Each number is 128 + 32 x the weight over its row's rms, rounded and kept within 0 to 255. Layers, rows and columns count from 0. Numbers have three digits each. The size before them is the row's rms in percent of the matrix's.

# layer 2 attention query, 256x256, rms 0.0507, rows 0-42,64-106,128-170,192-234, columns 64-127
124:103066158137115127097134158091187121208094146143135088086174159117070093140142103193142135104137119100155077157106117143110103127118118151159122111138172087123062095113151152194104130080200127
115:145077133107144121095146147079156119190114134145123115059182157113098093157133110170080129100117124110141104162134128137131111138130133143177146134164195089138058143135163097152123105081202126
084:119139145118220137179123116158136137113164136092122152176067123111113148168108157115085127140198155154170131175120150089103120205090105098064120057127062180123151116132094155107093139179083153
114:117050138108135134113134159091108106214144155165139076074168153164118082173145065182147126073126105114119100133143112127091100102157100168140143085140155067121060128120170122165115101105186131
091:137079124133141150125096194115137105112122137128172164085182125131100057131135073162180173164103126108110155104123067131094089106135128032143116144135198090167082098143111136111176122107146188
103:141145138130162089223094115153190130158145128069097169131156116098082124119105114100108110171153166160129140197103148115140081104074129100079129201085157143129089084127156110153058163108117117
108:169156105128088092101131077109057176085134102116135171126098141132155200078121196105159113133110151117085113111096129124135126131141132148146100128113113151146139149139136179093134159116106104
098:137145116133115102156100091122190108131122185123091131177120117129095128143138116167115120133170166091179117136058135137163123107058203095149078167124104123138132111170146141144145156120106100
092:097042119075120189088109163092108081115111142171173156091154174137162088136113110142153187112137115108178127103154062108107143147150091100139134120154156121152131102135108126148141095148199157
107:165193152164147094103122096155150129120117199126092177198094115120127166075151166127099115117108131189160107160136085191102176098035189133160114112099094164074146181134076117079127175118096145
101:138085115113148115171059130130159101128169180144133133136121149127114054126138093194163135099104127144201117168142103147129144154081181102128119127164128065135086122111124152140069169101161120
114:118200133139127091112173075142102127130133100102079097150101042143187181130147119046087086111150138127100138102117185145154074100144147134165094158124111146151169146161123118134080153164074151
113:117116133157142098100137045167114155100179145120112107157054112147158197080119128133118086141135151175123113153151159124118164172131116134121071110115125156126174148165087146100127146182099115
116:169210116177128052135157085141148150149144112070131114166118077150155132166181128127071059148110164109093110137133156129147077095128173190154140180136092179119139152132179077155086151121069109
110:169164088115110110103167040130101144115141147119127188182102089127173143153129135126126089125097137124122147107146165154118114095211120147150125117122079152174171190160129145121140158140105124
111:128112171137186144143142135125129178142145126145135174110112141120128076113070151108187153109096112160083093141133092158114202149163085119121114093117118114075116129060129156096134139098125120
081:166129118167105070141138107109136145079183139105082118151063183142087130178191195149111116121085123139136079120151167178210109132116131127141094155103115135143135182187099099122111198088095135
183:163124148189150068114138109163160152157137138077127124107175149094125146125151135134121088111095163122106121170095128157172090091062130152179155177113146128065119141124204111116128124105112115
086:116125146113139195133152159125120137131160077143169071090141114170060172115158129109140141092140107160103168120140130082117082138107113147081153135105159153118082089088113076113180103168109159
095:147207218118121097139119132125127157081140112113139159152122091139165131129169064161141111115103120090103068093111125150134130073092150131134172126218119147213107130129096098125123136139163134
093:095175178085152140129160164091156104124073118135174151133101064202106136150130046103103146179118073105122173102124105056108098043119141127095208095154107154162166106113107108137140085104113168
089:174095094115152107079063130150167126182157178104102120186100176113116082137115183110149106099100162166090080141100137122132124129095129157106103100125121132130185131097110147159155100153085092
096:128205112121129160129179162105131131069123138146153103112167138161102200067201110107137145219078121146115163111117089100150147090152087155140173108059126150171107147123185119146090082129082164
102:173177180137090140117109151101154120169111150172106083064139099164185188102177083097106153155083095175143131099162108135150093066103095199152150101074142147090176167149129082171129112119106132
110:105132106088174111118171089146133144150122167153112180136160122109146050097078159115178121117101162152157159145123132121082185190137159104101086115092070113070136162067091205130193125099140139
109:153122134134142113161169084159167119175135110082129124176067107143054081151077177096152120139095165142145102110105133162120163143114099134138072136133099179106152148106173141083162151068113079
108:111167172101101144117152098132164131135081161145078128109096089139145085154080109082156120106183122176159093142126193156092137094162139108135101137108100116084137133074141142112127144102157135
091:120144119128145161152115157133065125150155060160148086085112139187078149122161095157177157116039099100137090084207106151117139117132114201121161140104137123174112134123162050057102120104112130
089:139090092147086133121027198157159152072099140117132138143140177131107143185152182162088131156091137114136107101129123095160119161101132092127178104048158135099133117174154118135117132133153148
088:154185171124138126117144153083087140107134087127140133108176134125105097078116036145174144150047097132140127113112082138096149090102144133083138087146124082199100117066099153107162123053141151
094:147167144077136147152166134126149097176136152148194127110122082153103189045097098153098143182171138154178161078144131084114157126166131102094113133144135122097148109098145101137091092128134157
088:182143119160087161138124187100117130156081129158138047053189114106101123192152102154129179131106110083117171126143118118116109061134104177156187092096136100141114127136185114138148090137105125
088:089138133171183140151074158121137100113136119125170099152129189069133143121101094128166135084193130127182088175067096136139112164044091109128126124138098148107093123053127163089089192189138144
104:104077155132187139155087122117179132164128143135110077149163155112124128133115102172138151081166125106149078202110131135142082111073102133100095107105109121119075107090131157161047164145147110
102:129182107134090119109140109172114175071121113087098154157071098171181154111148153091158094177113110135084150117176124108131134139181152173091155127105097147128199132146116127153163151168065146
091:107070132130197128170066148145174095185165117105111100124129102107130083141122083169134123132133141116168091194117124113120104067093118129053096134123121107113100079082161129146056115134171148
122:107071168140179139151124127116212093171145160147117119094104121072140102125123126156130168139151110127145116155117122162101130097067148129125141137141175091100105062082162121138122131136181130
098:154173110116096123112181089134094164064111088114117160175071147142138179148105152078112086159086132149108121109147166110130135182191119182133141146147112192138204142130118111121118187143094087
097:107050109105065158135134189089084073144105117160174101116214165094119112129128102133126157083123143120090158102162142116103121151158096121139156102128127107142059094095129143148126099167185159
112:120177110120139118107128053135090175102158093102129149174072100118110170122076165107158121116150147126112139125133175078113130163168126123121064134147111183171154141181144153089119158139100089
102:066099167121160143122096158118207115142178145158158071098114137106144078143181074146125164090147100132155127152085077161130147067075160119151148104131121117155089074077135136162157105123156146
107:132171109149139090117155041167087166116140107082097132181069082152087187132123137105122074148141162135110134105108179152157127155177159163150113110165092160091136133138159134114116185117079078
085:136121113102115111144133046181092154043147093106095176166071113114088152172121150127105078137126152133117100115084196130134123159152111134117140060101152156095130158167147135113152175124122125
143:089035115102134147151139177092120087149145071123171073111149084114142122128133068096159148131167161107198146143186144089113120135113111115082115143155161099182076124084111179188101129177153186
116:069055110099127163118104143071089113135142053164155099122136120126144068150118071107138146091182131141191135105167095086129167165152138104128122128160140120174054132135131161197119113149165174
085:178106131165145111163137115167160068118144125102096201172183035101082137137124086134120106136169142102106091141158152135130137058067132160071198119118153094102194101068122116132107151166070128
112:094079154094147158134071175059087078145164093126209061120158126126174105164150111121143133084164137153157179130178108095136106119191091072108130119145121098145145087114106132190076142124156194
092:129089125101119159124115172053091093136136085128207139134122166127131098133119111092170176106135169124161210141130118100153093173170110095118071144167163093198114105134116130206106126110205120
090:128132093145124075181173122147175122158102163059150170130140088130102070140120102117138097129096156076104156137090147157133075107111122115107088115156188095151069145104121079099112161103125150
087:176161130119113117093124087129148151124049127103104188125113125143090206108098177128136099116114154140108063102128104173133163116098168109075102110058148173117124145143142131061158179116100137
111:154067104071088153140124170081089096120110111146181152119129085135152106137093088114155173147141157126202169121117117086124193152170128085089096137149152086159107104071116146154065135139196174
088:091129152049151173111075181086118128106150126177197071142103119117209091113100130137137179114142079163194184090151094126124147144174098092123180107142183103130172140117081169153156117147192184
104:117084048182110112145128130118085104132083102065158174133130109182058114124132149163120120111104175126117159158143105075087161115149127164115137122131127171167062117168178072134103127134124146
130:091085077088136143158065170074079079096133136153176110157097125116127082139134141116142168148092133133181175119174100080109159160157122110077144115180145100187107109094100172170078133122195146
097:185102172140106130086186090164152110182091133119090153121149099172152157106112115106120092145149126079120072140098189162148106074102163142128116196054115159082126124144155094093163113160110188
089:119055078134129182157080143151085092131093096149099106166113123152114092117145153121095174135157115108163087150136097142102216109101118105108094126110094105139101071148114171113093138130097085
111:183157152163098077084184113148156180180096112063112160090165108144105199179138123145108066130129191059089121125092134136162085108113156144123110174090123189095132179166160108074172112159106137
094:135094096092156122095098067110149139114139131132090141091129089159111151136132136101128141124135145068078185097155122093106171113129164101126069120100182141155161130171084124094168139118085138
092:121188110163186102151134107125148129104128156135111103164111143121069096104146121098128078153138064204156113125100105130089118135127125215155072102185119102123120159137137154126053151090082077
066:120120144176170162161139164118085099124142109159124116093162126149081101116103139143107114120176079120078050129149081147149220115115120079088144090065127143125116153077110146134157119102127113
180:160170167215121069116131095169147175157101145078113128127165170114093185154178141163111084113130173111084101162105159159172068110080145126174135210123099154070099139140178113101145126125088077
098:094085139142111169119101106176160112150142139108109135155103203113112116092170112187071137096141129131021100149097157105130081114121070149137120127163078179152114162155154096155094138117155097
116:179099107094115131179164152110086102121129134144162166122125050106152097131151112127141147143114178109233123091106098144122125178136180143095108091176132044161114151106094154142060134133183181
083:122131165083152139147152156112117204115102087181134151113142167115184121126137038179131161127085088066130121080074119112077114161178147143110169130124135128140115097154142143153176106122102176
092:094054133176118182123105085118130139128080108137057143161128147120112119131143149130105131139098133154143099156158124079159101167122117145156073089139092057114130142085112118111149172162106035
106:067139061103123156127162121122140155099079142111124114120179147166099163149162105179085124150105128125133114121127142134154069147158141164141178132163129188117080155209184106133079125081155159
091:103147139086163152128142177129111165198071138174149092111112141175195143116108134177086133174101061144155123096142117182130125174199140210149196107100159182074151137201195118150152126086161163
100:136166134103151089127153118098152148186132133148040159137144148131146090105123124122129096126098149215198132090109159087129187152119110130130123091074139085084165156110073157152167121163103092
087:117132121121170172128196120111115138173136099157082171134116074150080151111094161106160153137108139200098073129111131102105123116117116074119072153109128162115137142141084124111204121168077071
100:070132213144164128165171127135104120145116092173177089138104093124152081116131125132116114125134130146177096083091079144114184123132145111118122105064159093092169093131131145176169089134108124
103:114144124181154154126144141133145113127095155031143112140155162162097137121127179159145127114117122135042107130206142095157083128154091122158141141137106184159122140156107087143131148138158069
080:108077162174107132113050040145137139102130117124129141117114165137091160120094087138072139093186128116120143153181118130152126110111108159165090132057084205134100122104139100135121193087149125
081:169162070103105111167186171093168076138121174056150141125157106114121100100154095109153112100094175190153168040128147108143125168146151150125126132106174133209099155141056145121113131128146150
091:145119137124089131125129207127149199145086089143169081129112128137133131133128091130069147119055104122140105128137156113166094145186055145048183163157131157132109141183119103144065141157140176
099:100157119096145134103146139131148146174087148092142116106187152184115160146072087185119112147158089157096167128113143096133102113184117187165169159178136211142127140158172068140195126131113162
103:171134150097174112175130181142143075115110181094104142121136144091177121088090124125103118102129174089134124148116163182140116141065111116063123161207139113052158151026071180141074127140156120
112:135060125106146123171110194060151081133121096091153112135157091108136122121100108120168108125150167094159147127187148108121112103128137157056125148173175112169084153033084190162075140152155190
134:162216138156120118100121091197181160116144168118066154133139149151087142085128176159067119128084119137072113166067121135127107104069161140164114114088110123093166096160125113101161124116086071
092:128054141123152109138162111089142100174155115117128150114136054068119135140072071127126130182182165049135118141144127100115115120153098097109114153159156089091153159063120142156074108139133170
109:081100144144171130147162133086102111113142128127195110123141043128147071135104055124119149129192134130160171100146073127105168136150101057090169135186161057125128130121117133176081118140163168
098:146189116142158100124141093169154154102080135101056176156154106142125176114137155124088081141088137130074077128126146161142157135098137146167129095119133150116159137184123091046124155143086118
095:088147139083177174113100123155148085060175144136141104141120187090158128110205126085119117112157099132137133125178113132151058106115139116150153118099138100103184095135079121149150125201146108
077:200142143141147138115106090148122151137086098128089141139116132130105154117121140117079113154164111155112055128132117173150167109084154113082072117071132094129152170136062133112135168140095094
111:099061152126118158133127189113084110156126122157177112137109078141167079076122096153170203111192128157180170132114092093140145111154118147117143116174158117094107127136135161197099118105142149
088:151140046153114125128109104123143142124060121165033148140122174134105154180162154099099109185071138103112090106139140113130141136117163131102082129120166102075120104090119119063138151083115078
068:147076097148116150105115120139108055130087107135118126141107125167116105159130116132139157109147129121141106109100179170181156049104153082111125112138118073072113118096134159108059171083069108
109:093149151064089117146134127122140073108117071129115103201063077094151139092082176083139097129128128164168136128173146111125186142133088088060090119098121182148190165173046128129095145183126151
084:112162151034123137103191148146165123105178114080129123199022112139089133110127155114125096137121171161118081133174159075112146162164099098111112130144069164140138142124119109099116101151173109
101:130157115150156105142077146138088113111098147151091063153140126113182160093106128102110143108113133097136169120117134134135131104140099109109135125123116132135115093143070149113165130147120189
111:101132114063133139151140191150162133100130133102154124162059110153148097138126116116130095160103162164167132138202135079115139166162090096116076108135124126169132172117100110144044139133159145
095:116119137036131159196146129116115087099140122069153109164077059121152116107063122148124089148124153171163162100120130107105105160175071125094104161125157086180137171150096103133121138135159117
094:064126173096110123191122142171091157137109129135142089159106125088083164153111131079117111130066120084122124187130130095157104070150117162075121123119087148148132124161102107134069128121132139
127:156105136198130120104090107116144145173092142185107155102178182151121120151180140106116164082137144124050093139060144167120132134120195177126149164100145151086112091108141143145123112112106110
102:097185163077096171139079145148078087110153093158136128183097115130141097101089136091172136158140171133143186153134146152093175149146105050053129068079145157137139092140075151110139119149135141
083:143162119084172134150124150106132117108180119113143101181078087146193133102099140085126089121202160173181147104128137095097159140177117071119092118119149098166170185062052160172147167108135095
096:128114147108139147091145133105092104249109144134060205125199109130123099097157079102143188144158122129102131131130105127098117135087138102139157106105151117032126079141164162085123068118100186
105:131161120071137159193119167116095101099181121125145113207082083165191094118108161059131095178164163157159177125161136097097166146182145106096103079123150135184165104134049142105144151140124131
106:149131154158133119073118142143167083171103154175106173073228125127111154066139085168140176088115136111135113112059172166132123084096093155142104139061141133069099087136205125091148083105080201
082:113102130164131157140087126140145095168103105162127166151179153150108096135156091139144136118101129138109193132152111118136160107139142114108164096030119152089096092163078145163096108148095152
122:145076168198097094097118135120157146158070140145099208064205092138116137150153072148104152091103133085066096121120153120124081103109107169153152169127119121033134104122222091100152096128144147
110:158088152147109142102114116104143123144104128159134161116203142207177113151145097135097184118138115090047129080106134084118170103156117120145127165124127157118102142101164103111141100099128189
099:114150075086146142178207086097126145157151167132159092174115152125139140094147161115081110198159092181161154078148114079155130124148152213124164107179184140183116189115110128109084205101110112
074:184095173160085106202104133147132112139142161181148225147112134154083097135119128104113143137098128104072135175131094122140127085167147140161113076054089156127170085120116117142109109174094109
189:174124163201122077104119115149195142154147152103116173094174109109107127166184109134125114111121144119101131168125144152163092100077161167166147171113096107077147139090169101125133095101122104
091:129108099142116160127096104128109125118093094152179054107124172131084096151134136158176131097092123114122152110148074131174099108084136098106118080087116113160109103132123173151124131137101087
113:099159117091155136147123118165070078108139138174124179143045103090153089111067161118144162140128165129178115166141144131105164140128139116089089063147163113105182103144075178076105172118090133
094:124172161113113124124187109132129104102089081124124119096191130117100172101062083171196108219099046120152072077075069137134133116126096114107133141134145112154103104091140081179205111104101117
103:109085079106111156110048080143093142094133166163124092151111197136129129077125109136129122123111070150086114143143157192170143127125098096131104077161090144155083155128122132080096157188096120
096:116099108134134124136211137091053152146090081135122070124149119138154085175127145123158082102149110144159142091162159100131071100114139108023146101119142082120148125107136146101130120133139198
085:120167154194122101130164130118121094185135116147105113119146158178142114164118109154192112173194122113131083106103084153137126140066128058085044141122124057123088128090139148111207099172076178
100:138185147123196108132204092144159110121130158048127108129144118167176120088177141109095110136121162149175080086096167107151132136088147178188139107159134145128134123160171095097088192087119173
084:072125140084112165158142077106113117079116076135118177191060105102065149143098142126118126112091090142144071097146145126126108130205087164124113065151119197122139138196101132101152143136147072
092:118156190100167123156157093130155054117103109082122177098122101143136148124110150053118146158095140105127072134080102154083101167080154148140114138101137135101143129174099093074118091154151164
089:095128159106131128129161155090105104164119151112080101150090120209123201150081107101145114152092096143074112059149146127150145115125149158153154180195126153188118175130136124094136120142149135
096:095115164178118095077131125158123145134091148129101095152050128151124130131104124075092109064147171092099122212169151129089106168096087097184113140111072144108110142175136135094113164192127190
084:115151142078123123177186151106151053132098159145131083109128131137125105140164141074132157210128145143142102050110130097139111124145141197121111154214171115147092088102182110151133125085118137
093:105135126142127148085140122095127145146110068101134023065167136154066164101081115160153120151098104144168132083155125177164094121109127143076124189064173116130083120105114151148163129102108162
104:117123106097120140114173137105151166122121140110126142129155109158137135135138117139179119178192125114133115081131098080123119151168137113125115152173120156160119138064185096190161135114155147
114:146132156109128115147105130136077081089114088111125095140128121113153163091059124122135128099158112091146172100191141159114148053145087098107112124119139148137167137136086149132112176150073177
113:087136122055138140145119173136096101111093124130084103179107097085177143101089142082153096103170114120155117151144155136145132154148121091078100124130094166160175136154058144103111138184116179
107:145096109210134107092130113115162148114075136151121130081188157157125180108184123159080149123115107145090108133064106114158098132105173138218168155084164122128089099138188119154164118093118135
109:106153147113076133147154107150068077096191119154142131199090123058140134112076158108105108158130136113174178134178153107093121097173081094115122083152083105139138128168074144108097143183104128
105:140122165067109128156119124137116122118200104083153109167028117115085177113066180084148140108092145139149092188177182129116177114134068068087109127150094137170136173121079129129084110166168127
119:145113115203166104100112131110157153156085151175103184132176182148143148119203124125103148113089129070083091114091103128153129117134182158163144140076117159096106112129154105173146126097127186
098:173142102105163112147103132133183133091168139095130086126079105120198150101144126133092109145120146154177095087110149113116137130133112170117111140164127123135147179062120150169089154095138120
104:095078144178129121090065092157121139156074125188123155111133190122124151107143130108097167071091114105069088153080169179121143109105169151139122157083108194105078096190135123134102133142100155
120:131175149067145140127177123154116078108154069130143089158054088089115174101040153136152121139143119180206161128133153146134153127118086080093132085112127139128152126178075165109100152138103104
103:125099121194117108121088113116154136141084144178100164127175162141163137112190104142082147116116110137052148149118151151139134099130168148152144160105133172058087086077150136093129133111129155
086:102157148158136122149084110163146101141117088206161130192076151136165179100148120130104103088087115154129146095105147173128102090131134106095149081062095160065104123213103157119083172135096165
095:157086141121110123197124143136076108165121119114144119106172115143119096138135114151123111074087127111134139155141076125094086145156128098085125124191147055132059152089161196205141090106167129
085:145098155152095139206168136133118140160130104143141121061148172122120118156157141101125123100061086153163105132109065105107088113107131075115169089119122089115079140091140159224134087063133078
086:162153125102162130168101174142106074121127151101175148100143048153153111113126096176127116114095143064141131128173114112115184115154063193138152114118160164127161165131165067146112137175180138
087:148104140125107117177115108127116123173114089136133152082136180129116093180142123159082127092103111132147138154135136079114107127132110081072151100132120057105064130062150161137107074018110132
081:157132165130156130174125170121110096185115082116160173099150121169102074166146129187138127133067135078160141141100127125095155103142141112130125108186120045146124102075196090192109084067134097
085:138124105130165126216118163134119136092097180109159087136186139154148106123098120140135100110092122087148160113155091103114125134151115118082140141175156128168107185114158125208139138131169127
082:110175110115093130080142110132177152111137110166103140160153129166130180090122120051157159161123127066110089062136128133193164133130096150180131149078123180149142098214072134087135135180092159
085:109086144102141145162098158133137073170120096105118122130109146092177099145120154185149130112092150150156171148147084096094116138151110117122121095117151094143188143076129131133085122138187146
073:158046132104165141168086153165130075127165122115212160062172136104122098161130109139174146112072144065117102127130090132118131087124093074111135114146152106115069130099189126165110105075172134
083:151119116151145108091134141120138165149124172146110147168088116116071087090115112163086095098118152152145123137168160127158174157129161190139161156125088104079217116161088159148107101162128135
099:112090122129123108149084188145111104111185110106198141088120123108053072181143145149132141126046161083156145152127106109095129132118131122159117115167148065149146110085205139170109121133140138
096:073167165118097156119168090097116123080051118168109119150116131140182157089086116101130188148176095160129131068155141160148151114143126111140142111064149133071117097131078151072135114139141100
087:078113106078093175070126102108136083095153126119134098134103147082120166130148174081116142135165182143144115103143152121142192136151125124118124139103114127154132118161085134118112164176106095
095:146177146165133100088180081110113179141121141140110112156086120139137177110118127131077120158185120140121107094154150160126087139128180199175125170083119143048147086128133100143158115123080121
095:155140121127085145090121063079116153138092123148141137160101130137132171072087104114139113134183138103122146082120129164115181118156130175146102133142127170118180132116125138137098130125086126
086:117128165135134087148141178102159110142104105125112147124141081115180181177127149084129122084142141166095107113175147128163148093132127170085093069168101140111134140137115103152082136125135117
095:171108133141095097154097139139101136093103166093099131153115154055097120165135184143101092107151190144127126158153131117170126142102126070102126172091104135124113181151066157126162167216130121
134:173111151187106090111114106141127176176140175093142154136160162149140151144172114113169105095104165133074088167086158175162055104072219166133157170144122133074113133089131099107116141122078112
099:119130127136079164190135123158164145147162118130114065110125116136096127140151135108159154141110078157049132121138144086110107122082145115109164114136129136223073109111128145092133117112142101
107:089170132075169126120123185101095094162144093117131150125145099162144071159128094167167130102115110097139128151184152092120127171145125110107174132178167101156142120100121138199093130136178166
112:089121122123156143108126151078081125146110052173132068099125100164178123098137066116147155128164065135114153092144113117137130125170104195099157114138160117137109117120200137124120126073117130
100:182120082100108118184071133148124151164093127104100167195156177109102078100106185145149101097105115123149149182129170191156138169127125122104103111144106169167159182075168094112130123122104095
107:076135067127143173157175140103137125095087153164116066127125077110098126124148142162064139189121121138153115123155163119170106153116163085112182127092139109152111100209112115152138144115169180
100:139164101133094134135125115090140140134090150205086055156117124131139164120136132151120135172162108168063102113072115140112117102107119118111168124155171118112119138154157111130134122159128131
099:133123115072188128087148154123134118136061147157148136147164157114134094154123154187083117118128197167172141153131169128151151119166104139083081142118142111049185114084138134152104142097162177
097:173166165119141110145182110147104114119117108123144153163095124101079160122105181093165114148105151195159146073125151104099108063156154160138033124105110167107140143056119164122136119086079082
112:105146141106110132153168100126107130169146146135166126173134169124144124113083115061186140137160182169130088110072116118070166085171135154118063105157105146127142114052154188079136121106091092
116:148100104122085129199095200086138133204147117134130138149118151158098178124121113175164144082113124115062130103149151114088109103141133191099135093160152116140138152122100131085103102144144133
099:192163100137168099137094133181117196114122167077123127164111158080139102120217113166083089128108135126103093176122108090122124110094123104148093154085109163162092184163152095125153131161120144
111:115109135092134170114101193032110100203095086154119148104186151173131110138116072168161161108104105100144166091141126089146150116163069178083185087150201084146116126067100169143101123091168164
093:110102106129105159171158177098122115135138046172170071147105069166129122108085126149045142126052086136080141123111125111151114120189163169067153132117155097122095122145158091168129099106175186
097:143143146141126101093142111119149154142068117132076106111172083139080207149169128117083107185179164128108117066104116138126129077139129132165162124110130161131122173199169118135109107091100120
071:128150153138188129216095156146096070109139128126147162059156096130154138154096120155115141103125120089108086138121139170126129135142120144102125138178152156111122192084130145101130126078160166
089:158116153133154139195104167140076100119129143098176130112181089142115071176108100164110118111083155119157138107096100141128126138132111090112125082191160137126086171115153169180123123090163136
097:117160101118097147052120073120169154083092133146085123192072146093120155095129124109136129120193144132078124100173186130137171116112145184169129137083132204117163114172118085085158139193101120
084:138125129133160121163105168143100119103123141091174116064181121137158098153122113159125113136082124109152106124111062132134145113162121086093159112204111104127118162101152118163150129112177137
099:156123111136189128235100143127115103133156125095149142109165114113148116155164106133103111104092143104133101145116099145142143121134144082081148119180123087095082158081142126179118140110140144
092:092130090088092131054159071113130145086086147160093091175141154125156172101129125059125142122150118128041150132169118137136157097094091115158121124072136194144163147198069126133115147192120172
069:128107126134120126143127094147145066087103155113128104099119173109170127151139147145118129147092120097124125100127160152117080118127165138110169080116114157062071138104161148141147137084087038
093:122179115090103132040167090128134156089141114139116127151141130134147180089098098076105140153172086116111095102170124137141174141122114187147088161107122147168124152216088110078104166158152143
085:135101104129180117196073172130086073105169123097142163120092110098156076169142170192145136076076160120145129117098100141107126094133138079144165110132100099140089133090152116167085178080147135
092:061146092122074163122052132131088112088059103136144098137095172136125140096135129090088158132102108105118189150156119098097120150158094152111142100039168140162171112143104065131122137145138178
096:125084092146083144110064144133085140098105115140122129144134169083113168102143141120113120099150172113086174128144151128118185125123102091102148110098142114171146176171098145111089159172144175
# layer 2 attention key, 64x256, rms 0.0429, rows 0-41, columns 64-127
087:112077128134090197143103157081114138135107159147151126100152105183152085146130131124129207108171100073049126060093152078083152119158134122165140105095111109121146065166129195109130100122176114
083:129131118143071131151113150128144135122055154070159207072197133145116144144118147158137125077077158104055103143119173077116114099122124119170165103045151113086207107187098161135107135144143106
080:101091130099130173130145124102105120160168070184084077159153152137177081096084067110122166169110099087150153097103141169097154134132141154149070116140115065166044081088160172198151097121116080
104:143151187149060168124135142114180213163072159140149164122163110154138151128120097182063173150118126093127142127117115135099144103134171136224136161100182107144159120160139186155154147104171127
098:117108127143120148119149154129134095118136146172155093083176127204078134177166153095126190079123094138090105081136112094088127146141117155128150127117073119093101061152144162054178120161139104
099:142091153155121115091178128095134137159166123149185091129120114100195097134117067127128133112176097168128132082119139059104188083122126129126111106104076081155133127074120181206211098137139098
088:128153163125196076132141107191117113157166119082098131176073059109112139108151120070088062123120152157113101190098146155136106136123053077144158168131172191174162129046138099095105136093144136
090:113112174073147185100125107130139092118146115219097107134137087149175139149100057141197190149166103138115140118121148096123161109124095152135094037135110121155103091090156140148118102101144124
094:144146126081072183191128174081167145152073105113129110138180126187072105157134134124115187127116098132091167132182120124160128155161159120125189159127133144140096137132093165160051111109140133
111:179182136109206107108114103128125145127135055097138064130085099130200126067130089121152096153113116088154108116130126187154129112141098157149089130092173155173105147123162147149142094075125172
090:078104149082149203160152148092114116130092143187092105061172126161102104137104093138163200121179070191140135109126118120113205185148100161146107092136123125111098060140119159111150077114146142
077:139159200167101095068142054197140191117135114117111188182108098113149180146085139119111113151071132154121147108078087119119127079108136054150103164185102123128144143083122123094109201158083102
106:073125110153165089186090096173132106137083137119092152114129097095115128117112150136183137100168161195211142115104124205133174114140154121132081142079126176138137099139168131096148205101060141
080:147146184231159084099184073196130139131134117086112135133111086111168154137069126114088079138130159119116111127115163125133093107083156115187145180163112124054146138118181124044108141137098139
087:192151138127169110089145102167091163091134115050110129139075093114131149129128113094112119156116169145139075183164119139130101132098096134178165173146142170162132123073174124075072150070101138
100:103122123196126123129100135096066119166119099136153109088120131122123120150181169140168156113108106090123142162184137135096136138081116150134143138069131106207122121173129119164140106171171185
117:113131187160128081135139084157176140136134139077154199119151105052105159124114134144140123137065148116120111124142119149140127041040172148162162154164109157117133116133140064144134139088111122
072:142130136235180055088178106184166148144148143081102118082131114122188175127109106135109135200142138107109119112122154112122098108129169120158120088109111132107127081095176116100150113123089121
096:098140081104099140139046120090134131101118165147157113189125187071159112159129196122158106087041136107165110141113145161132145084129147098020100100145104105121120163166079079164101165154106143
099:098105166073078158130133146145108071144127115159127128120085106148116079166138152090155177121147044127145186068151103125112165129126111081085108117145131082153121082187048121167177081140177129
098:118129175194101093085121118125156103149166149098168131141121139125077179202133154126099103098060106098161101130165108196144171102107091151194166163185100114109186187164128114146097156148128116
109:104103111084180180122098056136139112143116120143164111174113093138133128154153173129199136160156154176144086114141173196113111193178099160104093119134156175188121131193107143089084161103136125
102:168107158142149132101140095092068148127110121159116072075127175133093126128162121093160089100129089138070090127080121156127064127143096081112182184088148158163114152077177057073142173113119119
092:070164140141149102085148071078147171079165113107163126150132198141137165153146106130155085151090116143170104094090086160157135139195111162120106160150171146180101100166124095155116206134142149
112:122121150110195109169075114145150116164175074132138104139100116155135089172134123161205175101166134125113126180111107089070072186144101166116151103128129152155101080114133161056101047137116171
092:075157111087110123129186098173129142089122141112157204148137121108158114126090180186090096131138117086140137116111162142104101119090122154187186139098117164076091072163124127092132102143117144
106:097112125178120134164108133135150129138164133134177177166083107114142189186159164153146113117176147099129121116130063162151106142066178154117119171140145155048141048170098130148162144151134154
101:145110141097131120119103092088143170169185163120160078067161216065140092099139151119149108162139120106083100136051103163125136143079135161055140166109222122177094153166127125219135146099152152
090:057104138094173094124178124119126096073145086111161122068078070150171169084151141078095154129184125118097121083106147101126116152142136087122095076098119126144148112173153121095217086101146104
094:168109162105088119128096150122122150197131094133129090105138145059101052183150139152119145074125103132095123163128092118128124142053130113074169182129132071165148154120150132224084098157163161
089:080122128132113148105121112107147187170111146132136114105147158099105084160195116129128104065078134115125092152098128165116126099129070123155146166115144117161089161142159092105093148191112171
090:162137108142192118100175155061116119075134144108153084093139110172122165093084093118055086174127128125119102082128164100130092146208136147193111089123147131069122157129135089137167163076158207
121:099081169105084191115178143095172146176161112143190105062157105118117090145112051108155211139129088110094093134115124091059101138109127141176147110152127041151110082105141140155119083070197146
119:130079166109069170127135179083191132186131138158144152095197157146129084137106042124129194133165097085093144151096114086053136115100141143153166122174130045122137129121110159139149069104190120
119:127167101119160087118079072141069122089107153121113145191063112108127165109110197113146098137104174136171124098186123181176132104136133111087083119132117193128099175180118143090111174105080151
103:136068171131124171095160169080141121164110124161149139091165158137152067130104073160153188148173098104121167103098094045095175156127150211122132118158094060107116097114140144169149069095151092
097:144091125100066147112174180067165073173132095139150133113155123137120108133107097161164174105121120155099132022142140057130118134113141162163129128122128107160096115126110133172126089137155115
088:129200127146224090141100103166121161153129136090126099159044089119127154109093201124130082107174168145164172185135115136169133143095134056110108177120157157113162170126125119137117163088116125
102:126112142154096144188118168128139204114108082125107131136128105162090105163098168174056198138105106110128110152152124078159112129133177147135177123124153076106141124100108167108103141114173162
095:051135095124143101130149101175095109080132180154106155213079122107142180114151171099069128128146132189115103155082163181132137166092133073104094134160114150129096130151120104087126124177121130
076:124078126103039163100137169083125187164118146139159156103150171172161100142127105106145165156082065129122145102140076083130159082143126126106117093115185103132148076138113129135212076147141127
077:074118159127207110127105032206128126114153103125090108137069098108103154146134138128150157131130122148169122129082124146113132124151083113194096189161091171159102088107172093064127143108098119